Part of a small language model's weights: 86.6M parameters.
Each number is 128 + 24 x the weight over its row's rms, rounded and kept within 0 to 255. Layers, rows and columns count from 0. Numbers have three digits each. The size before them is the row's rms in percent of the matrix's.

# layer 4 MLP down (transposed), 1728x640, rms 0.17, rows 648-759, columns 320-359
104:152110118104124127189149133126129138152123110173117138104130145130101109119119145145100120117155091130111114142097135144
108:159126128089100152091101145148136129146155128153126136089145114096072157104111107133113134157103110113128097133172113074
094:127110136126112105138098104113083166146123136128145100124145159144138167107126126152139127097150078099117155112173114119
105:164138133197115140149153166144141142165089120147120136096135123137112119158134138152119151126139159136122107106119098137
093:118121106124134083172139113112111120114133163141152162147094154141136113109120124144135091102119095104128113128110105140
097:125113108156138146122124133117138140126129107111156117120110097141109128134175137122107107119159101111154124101149096108
097:184094126115162125097134134173134149124114124114139146193134123113120131150126128149159156113112094103117108184133154113
101:128155161109112097145133132110154153133143156152160118072123170132126106149108122148141104115127163122146130141112121147
102:111124096116141112126122132108082103100141162149160139121124153136163122140150190129141157111104152115119113135151132129
098:112117128115120129127134111104155108098127090103133097131156105163139104122137138086099148117124130140136109148144122155
101:109137131133111135135143151111159129112111140120144086142086114106085120135139119087143133119112158162141111103167128110
100:124150163148102131145126113107130070136158144164135113114126141078142112136105147169129128111160180160133160135109133100
100:130147163153128167116116104104155120117090115107133145192121138094190134168120149119115111153164131109144073098110123147
099:148180120109120120122136103126130155138100145154115145121175179118164114117123099154072154144122110129097137106089081104
095:120113105135147105152119103105091134149105103092127110106170089100130112128148108171140110131109109105126097117133152120
106:159124131162151092113148153169098116118099130131101075134139131170132136143167167156105177109097123131137138144146117130
106:107107137113157161128117157124110138134141081134147034111121104109108132170109068138106089131077134127128145159113120147
099:085172136120102131096134106162148118158120147114136122148080119090111113099176092132129130173112120154107114100131139107
099:091153122117118133136123119142125082129141134127161130124135125111129122110118157093140116093142113102157146136056137187
103:134119139134132131076137167145124139139131134153162140183131151131142124095155111147137112143129124114139113129145100133
098:168127130109108129128146115100061105138148093155118068121117150106128148172106117122128121114113107161149136137136117097
100:194134144128128117169111132102121117136133118128125095116154144103112087125159146146168148141147132094119101090142114163
102:124104131116128080129145124131164129100114143120134132128120137101152115114103110116142101113196110147163164081141168157
102:120148133128093125117161149133135139146120143147116129111142113135116124095147118091093151117153162129088134123094098144
101:131105198159164131108100154131102144154155124091132159090097112138186164115135121107100128099079125086103128098136118130
099:158116158109127130107176111137174153134155102126125162129081113112155138121118122167076147164161096128134108169138124117
099:118118105132111125118170093131134116097113124162150197142128138152136125175106120113136111100177169110132132117109152159
098:147152172119091146163125142116105100182143148099138135161093147131131117133177111098149119149162137098119139168139156127
106:156133121139160148149140142118132157115102165136109118123118125129094126173099159129113118134117162125127161139128089117
100:141130157106125138129143151139085110102133106148124118100111163101108100146162166110169129141115159119119123088121158156
101:140111137124089144163123137132136165080146099122114143145077161125132108179150113125162128140119179120143124141118094163
094:123138146120109127158133143117106078141115102120104102099109116129170163138117167118148139092108180137120149097175156095
098:179110106132126120122089145103137154098147123128129134138129118089079107137146133135112124141101082134111105151109093121
100:122110154122126137086127121156134120164126139132126124128162171115157131134141101132094128116079144115131164062101144130
097:120137101143179179155124174132133074105127132176138130064128141154116083121108124162102101149089154089156100156136116114
102:116137095120163136125125152126129122093131129100152124169097112096137122141140144146087117133092136147168153115130157114
103:106112142148128130098104161103124112145106126162100163140132127125123091119126131141151122121102140146123124143146051165
097:122164156157108101134106116113163136143140113098087155130136169136100140121128107179108109124149163125107169130174146161
105:164090129119069124152127132097141110137129151157069129121117141150111120156120112109166092156121127098114116126138100098
094:170098129078155136121146117120105184166157126138107140160128167115109125132117165147168127182120121122140142112109130106
110:143129155125144091131106111127119157116127109160096105122153102148158125141177190142107146108137128114153132159114165116
109:114103104106146081159124111131138183088107073079162125139161116099128152105126078148166137166138144114108132118167122107
097:134135082117121132096093156134155117109172135104122126141171128135116142124144144126136114129128159132137134150151119114
098:091131142135140096138087164110115128137129140133124129103086104163112185192162101129115147123111130114121115155100098114
098:133132175152103113144100109090125149089095129132155154110121140115133118118123153124119125158093145114126094099123132133
106:109187118130142156147126132173148161105148118105137124140090117125133120147149133156126150151097124127085096106112129152
099:094123153090153088125118082120116139113104123154144123142111142141163137158121146147119146160111108140125166142119127108
097:111118103118132134104103109115170115105187147160110154136098130140175157106140117104147078103141088103162176146126120141
098:149103078141107172126101146127121078116136136088119182102118125124123134133113134136141104147094144110100138118119101124
100:154120124135135134099157138115126158169136164094100201157092124132121149078137121126129123113145120134131119082111115130
096:136115151104065157101144129096140177097161091107133143125135133148179154097104091131122162120131107094110111086139140157
099:128145114084135103156140095128144129117127146121128105160151152132156127136143123154126126156139158150121128150136152128
101:124124145125131134164144111155137156146158150102127130150094121125129070132160096056144104146134120117132147169122167146
100:083106088147114140130104123119119118145180113119093146164111104166091124167138140164159133146141108158115097145111094110
100:119101124133127128132157125121124166139141131153121160132119129123174099140104123180101137124082124120085122137132157122
096:099147133167140154127132140111100140117088116130174139143099106116170172180127147143114158113157101154145128103149160110
101:127140126110156134136148138093144137099144151109171116168113111116113116088114106137176132168110107108150085106109122140
103:106132095160138139132146125126133136134148111143136120110157118122130105126135124120166135128146081136118144169151150143
097:096140127154135120062115153164094145124166168138087133152163082106096123116151156122083132112123086102113160101083156099
100:099122160120096179092118145149106115123108161132151095116132137122169158147094134103156153135150117165138162095137094181
098:126139114131147136176092152163104122138128117094155147149117108161118133130159127129114103130107088112142156114072124116
104:112112111145118130112140137144141117156121173120153108086127159076115111116112118150156108144167138113090106104159187115
101:102123140119127146152125125118120142126125133184122144119102099109103154091121156139138141128122108110127109089103109135
099:088113132168112091110147124123156168104150118138094153145175114097097108164101109123174126169081108111121180113119145113
100:149137118130137099151133110149169101142080081165119130171135129109132146109120124141123119141096130148157171149123128122
098:101122123165105171144144106059151152155097109166188125117093081167113110098107107101170133149136170160133134075132157124
098:102115142121188142103167153102106123110098162141128162135139122138112124145176158129095137137130111158142102119118112143
099:148162119131133124120098126175121106119146109121089128146130179117157128145131130125097161135143107175138165112105107148
098:165117137152104119173133127127171121119162127134102117091098077122133130135123117112100114134136109103099104114104130162
100:129096082154210142107139112104162128131177116112110093141104135114136145115162128133134138160111090169120145059129135127
102:135152117108178096150200103111134157127146095102176065124151160163164164120156110130148163117114135151123139159152160092
088:144128153124174138150162114086124124166157110143165145143151145133093092151164185104108127154125132109120135115124120134
097:149101125091171064110118105190113138075099106119143135140119125157139134162137150121104150113126133137152124112152098151
098:119127087136056107171144147100176118121114148124153115151127116150137109128130145159124149072112117123128095098111144109
090:171117116155139141155147123149146103119121113142130137121129165108112094122119141142110134099155119142118146095118114117
104:126105121142154126130093111120109160172168137129122143127200106166116107124112088143162131106145124168118116132110124153
107:150129134155074150106131160115201151136114128134104105152151130127150132122105137154129128137163138155162164152140122119
096:151095093111168142138148127163134122173090116153098111173127123137108102141150155098118146123128132126123168116146127144
102:146131122135104134112137160132138131112144143134132126113158153154169162122163111126132115110132092111150123094175122100
095:107103131110154102100143133124129139131154104123146105161082139096113092132112123135139161123073089130128082149153122126
100:131141150129071108157132132156126131150086135141126143141121145101145092141115133155157112125178128117143130168188125137
105:085110146158073139112166084149143165162141155061134125086114163113123117079121139104159120075102153137119105093137144179
095:144112107144135133137142121091119150157116149150123106155094127140092139104096148110086108128128119160144138160131123108
097:130139087141129147093184159183102123141160151079131081111164090140106096112141099106127114147139168132138166163139156127
106:124092162116125144145198139123137161122128121127138161168148124100125154148134104122131156126136137131124150111168148152
108:168161082094066142116115087137127123124117141099127122165124152156144133124127153121099170138158172126127162138127153085
101:103131128126075111138120150122129110144147141117158117053164139115133131093154131113123120161108142167119132135127127127
097:138140124138086171125128091157122117156126151101142120135163130134126152150124117165109155102176151127118084129165140127
104:121138138171099130146127155129136123136112160157220115106111133129155131127133146098118136104129148140095151136163135085
103:155103115094106175101114093127085139107132109137149129113085115127131131124094099147137113087102190139138113131134116119
101:077082109140167118133143134135128162091130135107103128162124090149108132102175134158190133147159141117119159135134115164
097:148178130103113070143105138115159156098154120128165125126114139171078129137139107097121111100112140140112065133129110119
100:147154088138133136124164182097139161122131175149112173134136125154101109179134100130164108113091149129146095153159150110
098:129118127129109080113101139074170070144128106115132126096155125131155125127117085146147117123131111119148125136095132130
092:126141132121144147149143122121102166149099131131116140087133115116094128117163140088176131139124145110119154141107157124
100:133149133122098093133146116145102110143178148129128118134103151143113118092114127162113120126137093133154081110104154152
100:106108131119103121135136124116070101138096149146135115154143115160114131143165096125144116087143095127144173143120115131
103:109141140185120113134132152114094088101090108133087144112073108128158146178131106141112122142121153153101159093129115131
094:144112140113136089098117169122097120128096152134143125087153108107106122083142118094168096133148106115126133134117145123
098:164152138120142157088140119167134142142161115113095123118129160125123138134148104113130148147184124174087128168147165114
096:135082157135120130149104092155194101148176124140124112151167096135147070141130148118099173138126134119167125123106134115
102:092138128103147129117128175138117112159139136092118141158133124128147165126185130131119121142125121127145140140154155152
099:120130134060153112163147095147168164069118129111124130071107106150113146129135131160105104098125121092071106138098149139
102:125109106077114118138128131198112134125125148125075113123129165088121147131063105127139160107144088138148142151126176100
095:138181149159137133152140148135138107089117101147122106214134146102164097158148130120156116143129097194124123121127142132
101:176105096115093160135137139141144106099120086088144140113160129124135133092145124202103109140139100131118130120121111115
102:128161093119165123175120125146144130161102087116138139130120161118126132114122125150110173138116118113132096116145129137
099:152121145101111110151135092067103172150115125168128138093137155155104127141140133075159157083120110132102121135091177103
098:141105102165111131128138123114149133137147069115125124119125126173122135076111147088152145126134120114151172148115158118
095:099103113121074139110117127113091115117125141139132113137179136146125105134134139107155144092084102106132096155116121169
099:109103134104151099133100096155130180116129143157121098114149120162075090139124135143121097101111099152167148104118144106
102:098131181147114114121111091117139128153187114125095118111153081168134095101095150138175128124125101125121134077091150112
# layer 4 MLP gate, 1728x640, rms 0.167, rows 649-759, columns 320-359
118:080124106123111128117123115170105143157144162127106142135116083171156111136170106131156145146144153135095138135132155087
105:146099140089204097082111134116146149080102177121129094139146145118161129120127120098154173187122141105123132133137154117
105:103158119145096164115142104123118119109103147130142145091129092105129119156148097100139095087147138116132125141139142141
087:122120142102136109079080140112139096101163171118088172184144125126106138192140113139115141123125118116141095149165115100
110:091149153098054109148160146130145109133124136138104120132114113125101116127099104156146116116116123092124145127135129157
096:138167120153170120125128166085086132147111107140093134103115070105148168080118114160105135155152100126157172119127123089
097:152136073147130144136111092128107104081120077147121128152178110145106151102154117138116145093090115120125138129122136130
108:113124114177127145114154106117146107096153118185126147122110137145155130103087127155121170143128140088125111132071136116
104:148138112142149149100119101145109148129134117144139090142133149131109087114143143135107158079116174172138133116090129124
095:111104094121135145116110147128129154130141133110128132124134082147097161090143092112152129132146146137168170097096176140
106:177138123145125123116112157124165121134087102115129129098146139105107105132113134139116140083189084075154153132119109089
087:159186157140103110163149154097108130105138139112136130153162139136114084135169133134115110122117088121163077148134101148
095:122164114116127146139146116160100167133137101142107126181139102177124119139097124119088150123160108123114122131119149117
096:144184107144127077117065086135153140112135150147125116116107093171164093159126077127123127092153142148116120131108148078
110:108143121076145106127137120108152139141155122111109129107089140134128137134141121112167129117124149151159121114120156146
106:127062169157111167126128149125139150130145098163095137102166125165131134168119107145076138140131147120151123126169110147
095:142109098095122121167130156107102122102108097139136122123101133147116111149154115111125117125158142091167128133079091138
098:115119140145072125107125136115147112127147098127112135141137120129134129112130150119144094087116120175124123129093105143
100:122083115131182123182118125129119095139163157135119152133127104155097127125100119147112132139125123126119136096129099134
101:118126107117125143120175113133126117119122129139168190142156117149129095133107108136174167133152096155120121169135098107
104:131104174135147116121120125147091128130148168140119136146135126121148140096153132134093123146124155132121150097121132096
102:139098146133154157155146085089150141111133104093134094110136155142156104138114119166096179169133145116108146135142122166
103:080161085149176081104145148134113177143122137138156127159129130099112143146139132088113116105114095106125092118112124092
093:142148090106149175157062164118137097125196112145127080101142149125117119152156105121114143153137114113124102133116137077
093:138085143124161109144108135151172154114114121097137119142093111151125092126147121138115131166100135152117140140174079118
095:125067136111130135153115094117130147111086134144161148087107143081133108143144138128105157100115123147138118108127131115
102:105110112133123104116120137126119079156086136141120098126075143091166127136095099123144125165096147069127090105115107152
114:147118101119120134108115133152121136104145107149191145108134152120129144067125107126157140103157175147127104104098115140
100:141170151123119169137155159145131133120150160126148112124114097122123124132107148126125139139118103111119131165124134151
096:117100125135132135163123141156126129131107128100140099123131118077127098134102145123178118109138140143152118096132143090
105:117106158141157095099081150153156109149145119155125157132065109134140127141134157143112171144074092142113131149119134119
101:115147156120093097145169111125133125144143143109144115147161138110135112120140115126133115106140113067131136109123131133
100:128150104105161137138158131145125094121119141123117149142174105126137159116113164099169143146126152151142096136125155122
100:105122106149144144095145060155118122145114164108137127121161153126110174150142126169110122150119170103153112153188159105
098:124089108128103104148132151102117112087150155078150148104135135160161127158092151159123144118106143184155155129118105131
103:098123121106138144164142102113113127107133118097153121150146112185151132132150080138131134112107139142129109105141087100
101:129114091133119143137106162167132148102106168091080071156108122129095122134146135208118078136121098151068129102120142125
105:118140105133157102135161132111124115121125101145115121105150122128121089127158128180139136106108123133153103110111125151
090:139142174136123109131102127079159124128133150150125099077142102136106120126145120115112158091170140160134137177114098172
106:115114105145091117131122138095138140129146128155139130151123095181113138115117148141119076163125112149098162105082126112
109:108113144109127128107106142104152084147171117134126100105102183118079105147128147129133156085135118139119157136140104121
095:119080114113146171172103106079149097117127132146105122139072161165128139116117090096133191160097128149125117126115156119
095:104159141172101114076132111143129158162121117109170148115140156135133130113156130116140112112123106149107122182116112152
104:138177095131096174142133114134112107158148103113108127096170137139121182119111135105127142156113176148178135185101117140
106:099111061149124148138125143117108138128127109106120142135086135134121088171144125096111081146121122109104140102149152130
097:104102133140112164088140151122168133102083115188101135135127149102110106147146139073107109124148155132119121122140118131
100:153168127119158135127123153136115122119160125132122080106088112157127114091115181141117133135146172127135132114126117126
102:077140139063125130139124113168158095096113099130150151145095139152131103139102086175146116157091135125136103096125103138
098:125139106175119099131129101128102132089104148128159108076143113160108130146067088158103115153150120078161060128124088103
088:163162109154101142104076116147080139097087132095137134129116154129134110127099099067141130127096137123074136115101084133
104:106105136143117151144148093106106094097146142166126158160153124081150084142133145191108135172155152125146125139139111139
107:137145098108142122111102145140137143140144095104103162154128116146129139100177140153123134138144079127167096090112089130
098:109142110097150115103142092114167119102092118132156123119125155154140125082178111128147125106115109133128181153126169111
103:150161111105174135151110098150184141107141140125188166111216121129120111124076102118143136161086103145136110115090106156
102:121119150142111121104168140108127115125151108101159122129136114152148123122107167051098096131139180159129129094125129094
098:138094122142156151140178146104088106145130108156128114129152117151081070109160087118141144134134130102138133163104164118
104:139128142122149122108134144165122129112155149121083119094143083104148189134164133112151140152141115122163134116154100117
093:097123122131140170123149136150099095076157124155129132087146128161106093180144108120144145127130168117131170118126149166
094:130126110156078125160094165086159154122150127132115117114154142121117120110182125125141143130118101151152145140103097157
096:110143070125115129102096135139126165104133126115143148145135085108124107137114149118101128137120112120129141101108098120
096:204139131155152166105116119149133103097107088104138127121116150092169119135087144148103124129119157150136135141116100150
098:133116117111147101148141130159155125106187133110101173151093166118155132154139086148107148143108120128115121157122140139
098:072146103103115136167162128090083091150165117115136122090095166131153129153099134174129148158166153113143130148135115102
099:115139131141102135143101124155157112118173108122163073134105152139122108118101134133113186147135112121114153143136131134
100:081136118110138115161112145121144139088157098171166116141159132168126102106103100136191104114128160120164107151154157132
094:119089147138118117168126104100111109099129136102144134129129118135125100109113199152135088125126136131114051142142119145
105:140149096152132155154128107127169124129117130116038133141119133118176168148130109107120138125113087144135146143156093124
098:160115167150148172113145130126159106140117126104097132113120111134185131118120129167171131132128109122150139110137062120
096:130112139122139119153106109141121123143203118106110145127054143143139144142138136121151126140131148123080117121180099142
122:125117144092163107119141130161108105123155097100145084132125116169142101092141095126142152128066152143120173141140150121
112:152116116140093185125143122138131111087159155109109163133117104122054120149130126129159109117127076158126152151104120151
099:121105119090149081123099147130066158129149160177116121104131091139129163136150134134119097130061109140098145154131158131
103:127094126133158145139159128074115190082118123113180135115146121099187145136111109132148117118104145179113083136144145104
101:141146146169147119124086147145153096122103149103081171141156131142092127104143124132138102144098131100166142110132148121
104:124141133171134095116138135123127140108095119151126136117089145111094167119121181150127135120122135094151118175139153124
112:136095094094155094098156144146099113063133117098118134143129148125127082100123149152135101142107182164137154126161156128
093:186120151117149172127124115135134101129101109123175120086170146125137133104116135118137113123128158102164142135171147158
101:101135159120123139108137177122152126147148153145176148090145099117142101047102108143132144134086113112086140135141088132
097:146161117087119108113088126156120166106109050101167094140108111153103152081105138129135159146129113130115140150092185104
092:167159097157120141107117134139162149154092136074081155148113125128102116112141102143125109122141114123143120130129141171
108:129156135119126109084144108168099116099141105121105161165101107135153139090129097141131149161166146139101150136116098142
091:134104111132141102144111150132103152126137113134154120107173135079131112122117103085129147141130138142115089069139116108
093:151135156142103145126126147139127137106120132149100138131107140139102187099177101132121148125170113132123096110128142151
122:151163116117144109141089126136083123126122134135110149134139151106114163162173118148156119178153143146137136131163128137
108:082148120120111093135104159108134116098114147125107130105176135129131150121089125165081125156132128119142098151137146102
101:144141136145096142105074113163152139138128121110124124124153135131089126138141123160111126127155109154133151127157135171
111:182107123108121130165147164127156077140133118135145129151139123133098113111119124154145128114119132104181152143150139132
104:172168127089095168128144129108091123118108115185109120107132180193087160150129099131121106151128143129151155145145127159
113:148143134125124087155150133158139144107116158140118068119116078100098113167150132082175113127126147168134109126142156155
098:110128138099105122142115119132118125147118151121116133124145131113126155129138133155135114103099149130115139113130131122
100:148162134096138145137160110093130125091135115146146115121127071173125155111138138091137118119161139138169121154189091098
094:109126105127115149074110091158076153100157126149150109139150161163100142126145117143145088135185131126146079119128102105
096:138159088113136140177167128102134158157153122097133132144131073123133145149126110152137151136130178095123111116115142160
091:124142180141161103116139124113124120113114140127141158086138142149139152142152115125153122122137143124141128125117128119
097:142157179150121123108120128140104115113115125132128131099129134075132113136130127135080136163094105136128140131095089141
097:132156140167101165129130092121165188146082095098133111141118125131108159128081133126155112098103134103146108135126114130
098:138135159129124117151148119101152122143148127119098136128177135127134177125047130121108144118122138118134111115142120133
091:083123121141143145136120108145131118072140153145170150124152162103104153134115106152150142105145107136126150157113131164
102:147105112140184095133129113111132083138105123113147129114140155167124119125126139115146153117080112103112099120156086078
094:125101124072128141131092123125128141186163101153141111135128137169109105146162115128184157145127152099129151158097125116
093:135104123070139089139132139178115168131122107125080175115121124119088154148122154137142134151121117140119098108091126143
097:114150102103115065091152103120125102112137167100109141109162109169142064153102123179108149158104157153106166143097146154
096:135140138082116117105168143158087169152149151129133125126128106135128097158090099130118100108102133152147120121115115128
095:135154123155103150131155155146107155138148150116188096125123145116133157103089111142146141087130128125069128150151139153
098:149131105135096127111088123168122160121101137169122138143143146130113098139102108097088179115142129102093117138126111107
101:137123195143148115074111154111113154128135145182138159157145143143132083127149116101132127136112138118101155124103119118
096:142116141083097120135128115115101129127140142130127134103119136141128118100146116161150113144104140115126162120134142124
096:136120133149135143123095180130099097133141111138074138148158167114142090169156126108137149126059086139155137117117122079
089:162091173087125143158121163085130121124127112138126158126142120160147141164111117152138142118158081133124133073146115143
097:153158094163126151128043097095129123122122138108141138129136156138101151147125144123132133115097085137132161166142124151
105:143124113141140146166165155132073141138126110124122149094093118153135172126136129107084165132116116180081152144120147140
# layer 4 MLP up, 1728x640, rms 0.174, rows 649-759, columns 320-359
116:145149148159118116104155140130156130097116153142146175159125139113137184147086145167132116078093136122182117143063071158
101:106117137057166155148123101120110133109127131127115095165101148136118132104129142143124128126128115113095127144113137165
101:167157184148122129146143176123139121145170135131118120117168091126097147098140093073095141135126171116139116110147102139
087:193120082121139142160151110149120148170105107123150079118102096168106130126123128126127149148140107122089140104106183126
109:161108142112128110128144163143120114138113144122153129118118152134115104171087120132158115135118123110195143131148120106
096:179118122109096164089145133154149101127107140095121149149103080174070122149142137135153136143088122098115131129116128133
101:123123109139132165099114145119142141112116129147161147139098122084186132163099148109140115101097172163101129120141126153
104:122095125141157180084173096136110135138105106139142121179093116090160130130148123122123140116119136121170138143160131117
104:110101110162114154166106165178177109089135120102133145119157121112159118166145117102107115159129086088109131143123113126
094:135188111118148128170148120143176137085098113155111159162137162139100083129126158102130139096124166153092125130107134134
105:165145131143116106142142118112132125120146131143151121115110123119158111123131134141118114086161126122111160114152158123
092:132107123113130141116092138168160108103126110145095122127079145161164098133096140145105110144118166111104164139112193113
088:092100171159102145098149118103162071125096138140125156149120110095105110127080111095136139137114127087136116125150104158
093:132130101130128128121128136101105136110106135131136126160157115139096149127119125088112163073130121132130133124111123096
111:176133107171145126129118115112155138085103136117083131176136121119122121163145113146100186125153121128120147143110150119
108:193103141173124111105154212109145142150161116082097129114157169125136091160137103108141116154097135116134142126134153169
097:094125103154195114131124114170162090109110116102144130138141084133117140110104129145096105095125149124120076177135134123
095:076121162105128144135114133127141139091166146113098093144124115125149084130083172155101091170138114098152149125143146107
096:140158075139157142062148144138125183084141093164155085145100151116156131131113111145162146110111145154113159148157142146
098:134133141136108111197112113118095158130112145138137098146091093122123111179131128130140147147106136145123126156127162130
103:133094145149127119143135127107156129134137147110145097103157144141099146089112118172120143149108145141110143113119139130
098:097193140137116131105096155098140104173107128158142107123171138144101114103118103080130132128130131114130153108130141099
102:122111102104090160133108145130110158109127127145088127142130118141107107169125127134105144133127128121159117092117095158
097:104141141142148207145067149135102149104148118086167101087140172149129150114126104136116121132112145160109089175142175103
096:136112141140158109107147058121088132156170169122160152134175107130194136182103114133118108147124149114121153149155074149
093:084139117137138174121122106142120121105101158129149143123114137119098177171137162109165105084118150071120128153113153126
100:123085106124102102172120163161096140151094144094124096134120132093104129128134126149132126130124133117165149130134089144
122:112111164167146133096068115100085106064108163108082138128121133151127125105143162174126129141128130122104129137078103116
101:152121116097115124127136102159101125136173136101079122034128146101159121159122185119166116108103131120092083127144110147
098:130184115163147116161130113095136112153101123137076182161149118110121078127172127146078129122114113145155109144151136179
104:131117096100081163118094135167153154120137105120155167123174121107130122113123143167160066103182125138108136146120152094
103:106107106152115113108112149116098143108150122115115127166093119124133131127125107131091140124146137132149109099134135142
100:119190117130127114147113119131091109105158167149148127133149133149089148153113114143138136134110143142145153149145154131
099:104144118136094107116070168125137160148136088108134124115170185149141116148079121146120126138139111125125173182149107130
103:111094152152088137133134183079168087128140129133137120154107142102120119126125122151087115115136119123159112142125129145
107:141150144132120139106081103141173064067117091141101124120120135142140133165080141142102097126135130148175152128130145179
094:128119138095154153136150105075130112114143187106096100081096143145117115141112132119141134143127135122121140115134115136
106:143159091064134095108072114147113108130158172178067132120088122113113110128118142080106129122128172110145097115128115145
091:119114127132130167162145140169154116138163128129095154139155148169134147107083115125072171118166123125060136133117119091
107:126134105104096112115101120124120157141124094129130155149129167116150128104107172131102130113142143055130192087102151094
114:127165133166140091086133086092156126087118118125151135110110130108123138105124159161158078193139158125149112134140140122
092:146126110185098125134095154056098137104149123137127116100174130140162141133133092115174112121170128152145131161062104129
095:120144132136154145142132157132109140143131150179124147125127104116103135099122128138126118138123130146118126136088137131
102:107102156105166113171140177080127107101130150135129126151105105137152107105133116126102091141070090123194113129170136128
105:094103144142142176135111115146115141103102149097104087086088149157106105129132105143132112150129116153115163113110075118
099:124130116156113113146158117157112091100119131097190164156122130152162122141130164128118134188140127123166109087147113110
101:141111137157099172083116081168137119122097133139179106125171129127165089135138159084139094143127113128120125147104057177
102:151144107134144120108103144121166115163155144157097104124122126131082169122140180110148114136095143177097114100102143154
101:147141102128084147122112143159109093114141154132159133148093115161128067111104118181139118123158133099098111118104096156
094:101149124100108078108119139137135117136168152134156174133167142095152119137099141103165120110140149117141134122122132128
096:113083064154146163129162111114122123113130122107114111143116165138117107147159132113073153109138145134115105177132141174
104:143172136145138135094149148112152144116131121114136124090100140103148168134149118098113112145128148132157155083173156139
097:100104118115115140119118158118167137113144125142111111149164131112150103136074133152172159102148189171141084112074083113
101:152145144136145127071140106090113104123095105151144069089096164087152125122077134141104158143112117093113113156148125138
098:110117137139146191134135117111169160108130120177084136124103122127076133135085132116138117128120170136141123134116144143
098:158134166076107168152152166149145139173117143146114088164084121117092139118109133144193165159122112122125141161088168134
103:151120126093125128118152108140087129126143132157101105150139111101145168112174122079103143098153093091152108112125132146
094:157194128154142135085089116103156113184160129131155143148146113119141123115131141136175128148126118143111090079158115106
095:140111117147128154138117100157159164178149147110110142099134171086114128130144140145188160113090110140096117139119097120
097:155131138116118095145112120111139136122082155138141145140128088152119119170102163152177114167126088116130157137109111120
101:152123088168100138127114068074137146159089136116113148167154119115152176154102070125122169140171109107132155088118075127
100:122136128148150139108098120139136138127099105114112183127117139143103118141090171138084148155134086149090099175153161127
098:140114071121097139107114081115130129120136142144114158137115122139196135109121182120158084109122140124169094141128112113
095:108143099151092143170152153094118150144095154103123112133156175146149133116137153123145083166122068155123131095144087151
099:122157131095104143155127153134143133110133086166139118135120170138133115135128141160165099135120078146090107106141150078
097:112100130100154150158110148082130118084159124140137139092137117114147119143154121140130087163116153092151129134116123084
099:153125102138119134094144135153133104170104140094154090145137133108131134135126119131131162092126100092107103132111106095
099:128163137118138167150073153141085137112137136080092112147112123155132140082101131139147134150110158124131108134146135122
098:178167126093128117167097122139110192114120135093101097125124126139133147117178101131109125123139110084130094164096110103
130:113113123140132158116126156139142154160105113144152168115116143125166133136104095119118106124149108152138151088127111157
098:133144106112102131097102184099125119137113111105116080149143105131137144111125120122133108131131154143105116168169160107
094:151122135152141107106086109155127162133154102137130152102138111154124121120114093103157118067159126101126103143140103122
101:105145131139071135162132184089132100146120149143138114106145114169152116161130133132156175118148118160113124096105168093
093:135095095160096117128114143123135153102117138130130085126091117077111132157102111106131160157133132152129130133140105104
099:097159125142146123103099129122137139090106156135101151102166152139114112109148119137160119142106113145120148164133152125
110:125115162163078142097131133117135149124124120107153148118137085090153170119062097114134075117172122150151103154063105111
098:112108156129097106138130122124102162115120136178168172133144157128144155176134132132100158136086093128109124146113165154
100:117100164091187132128163135116137109101115156124137139099184088106109126130130122148147134121084102153126137136114062156
094:159117112146096114097085137109106143094129113161176119158126109164101150118072144196134103168113097149103128137115118167
089:088122148119139116110123121128072142140143178132137096091158144157133103171114140122170150120118134111102148121150103100
107:078143119159134140148169099123132104161101114131133119086122141119105156131130145112107072102162093110118114166131139113
088:158156129137158107152181116118138150115134108125094101143145136126119124104123103145127147122107136105128099113188187146
096:127123110162125111128163144126134103158159111118089114137115104134116120137109114135130106144158128137146107095134167136
128:123134121130171144128150110083122146148137133108148096101124107118111164134132119100126123093136157120147146098151111158
105:119171126125122113126125136156166142140113135117140138105105125122124109137116111109124123118124168111107186182104141123
095:151147169144122143134147084102115097113126119099125140056123148116150088119111086112133133132142142155201136168140127105
103:121125088119093126106121148161116079135098119115093125123128148138103153138165108142143110107110101115100109077152109144
115:097130110156114139116066189158121110136157131131195096136129107124166137101126157107122142135147131136136135128150162091
113:133120147137078105107127118115113133096155117111070144121131116114131113133160154168108165144082107135138135132147114170
103:124112096098107158139111118104108114106161184154163125148110111167147188148110106127174163145099148139118153125111129144
098:143097168082099110121117128129098154105090150152111113150118134122187097149140149133125101116171136111166093143131146144
096:126115134125126112142091125125178130111071139103118135122172121127119129135136098120148067145110150147126154076102118080
097:105124106158113114138111074142151128131140149102126122103122119163107106098096130146141104128138115174112152135141156110
094:158123120139143127132122127155140088110111129145077114099162117156169136117096095142104149095158109141125182102145152150
094:117105141106133152138166110134153148140101143172138109092129155199101170128147128128097114135125144128123094104109116114
099:158099118137152107153143133118148140150097180124129182112156100139127121035133101108166141128135131111134126096162124099
100:141121148156127104114117135131138142125116113121107088126122133095143106137172162124141155098102174180118126154126166122
095:143095149124093159134139126155145106136064124125153128141162138152127133118119103128125157077132091128146158122182100141
094:138111116110111115139104137131123131157121176134098180098128120134185125105098135126144119125128108128131149107129120153
106:094145132110123120105132128184158127148100097078120127118109141148097170137151106179107130111133122152147147123111133147
102:122155130109145102157115133091153110162142135148116085125145126122067131153126166161076148143153165104121139098143069126
092:109138133129102141152139094099137108152163156154088107092154103153098131164180161147157136121167129123119093068101084089
093:124109118138149127086153109144142176137116121184090112114118131096153125124121094127145112134103124158129141158152110158
092:086129178161120105143124132104119099110132119176087127132137124132113168182145161118125117089119103126150131146161149128
099:126110134128126128129120141117147110156086137158140154157139095116100126174113124134107155108097093109151172112138139144
100:151125161131131135137076117148144095124126142127154138111103124060122120157120152090060093118107118130153108119158130116
097:073140150136152145094137091146120100150105110125089120149110102137149098067118144106115125143145112107174141163125117120
097:132094123113123068086107134105138103149135071113147155113133143143129152147116139086116143113099135140138146137128117153
089:106101145114117122135172091111094219105119141143137133110137102113094096132127130126114107095163147165150121143144180110
096:169130114133173155122108170119113143138146089114095108139120145119097132079130137107157143132122120143150149132167120157
104:143165180088133091143130116124142091130123127163124129107164128079152100147125117109136148113144123140134149091132149137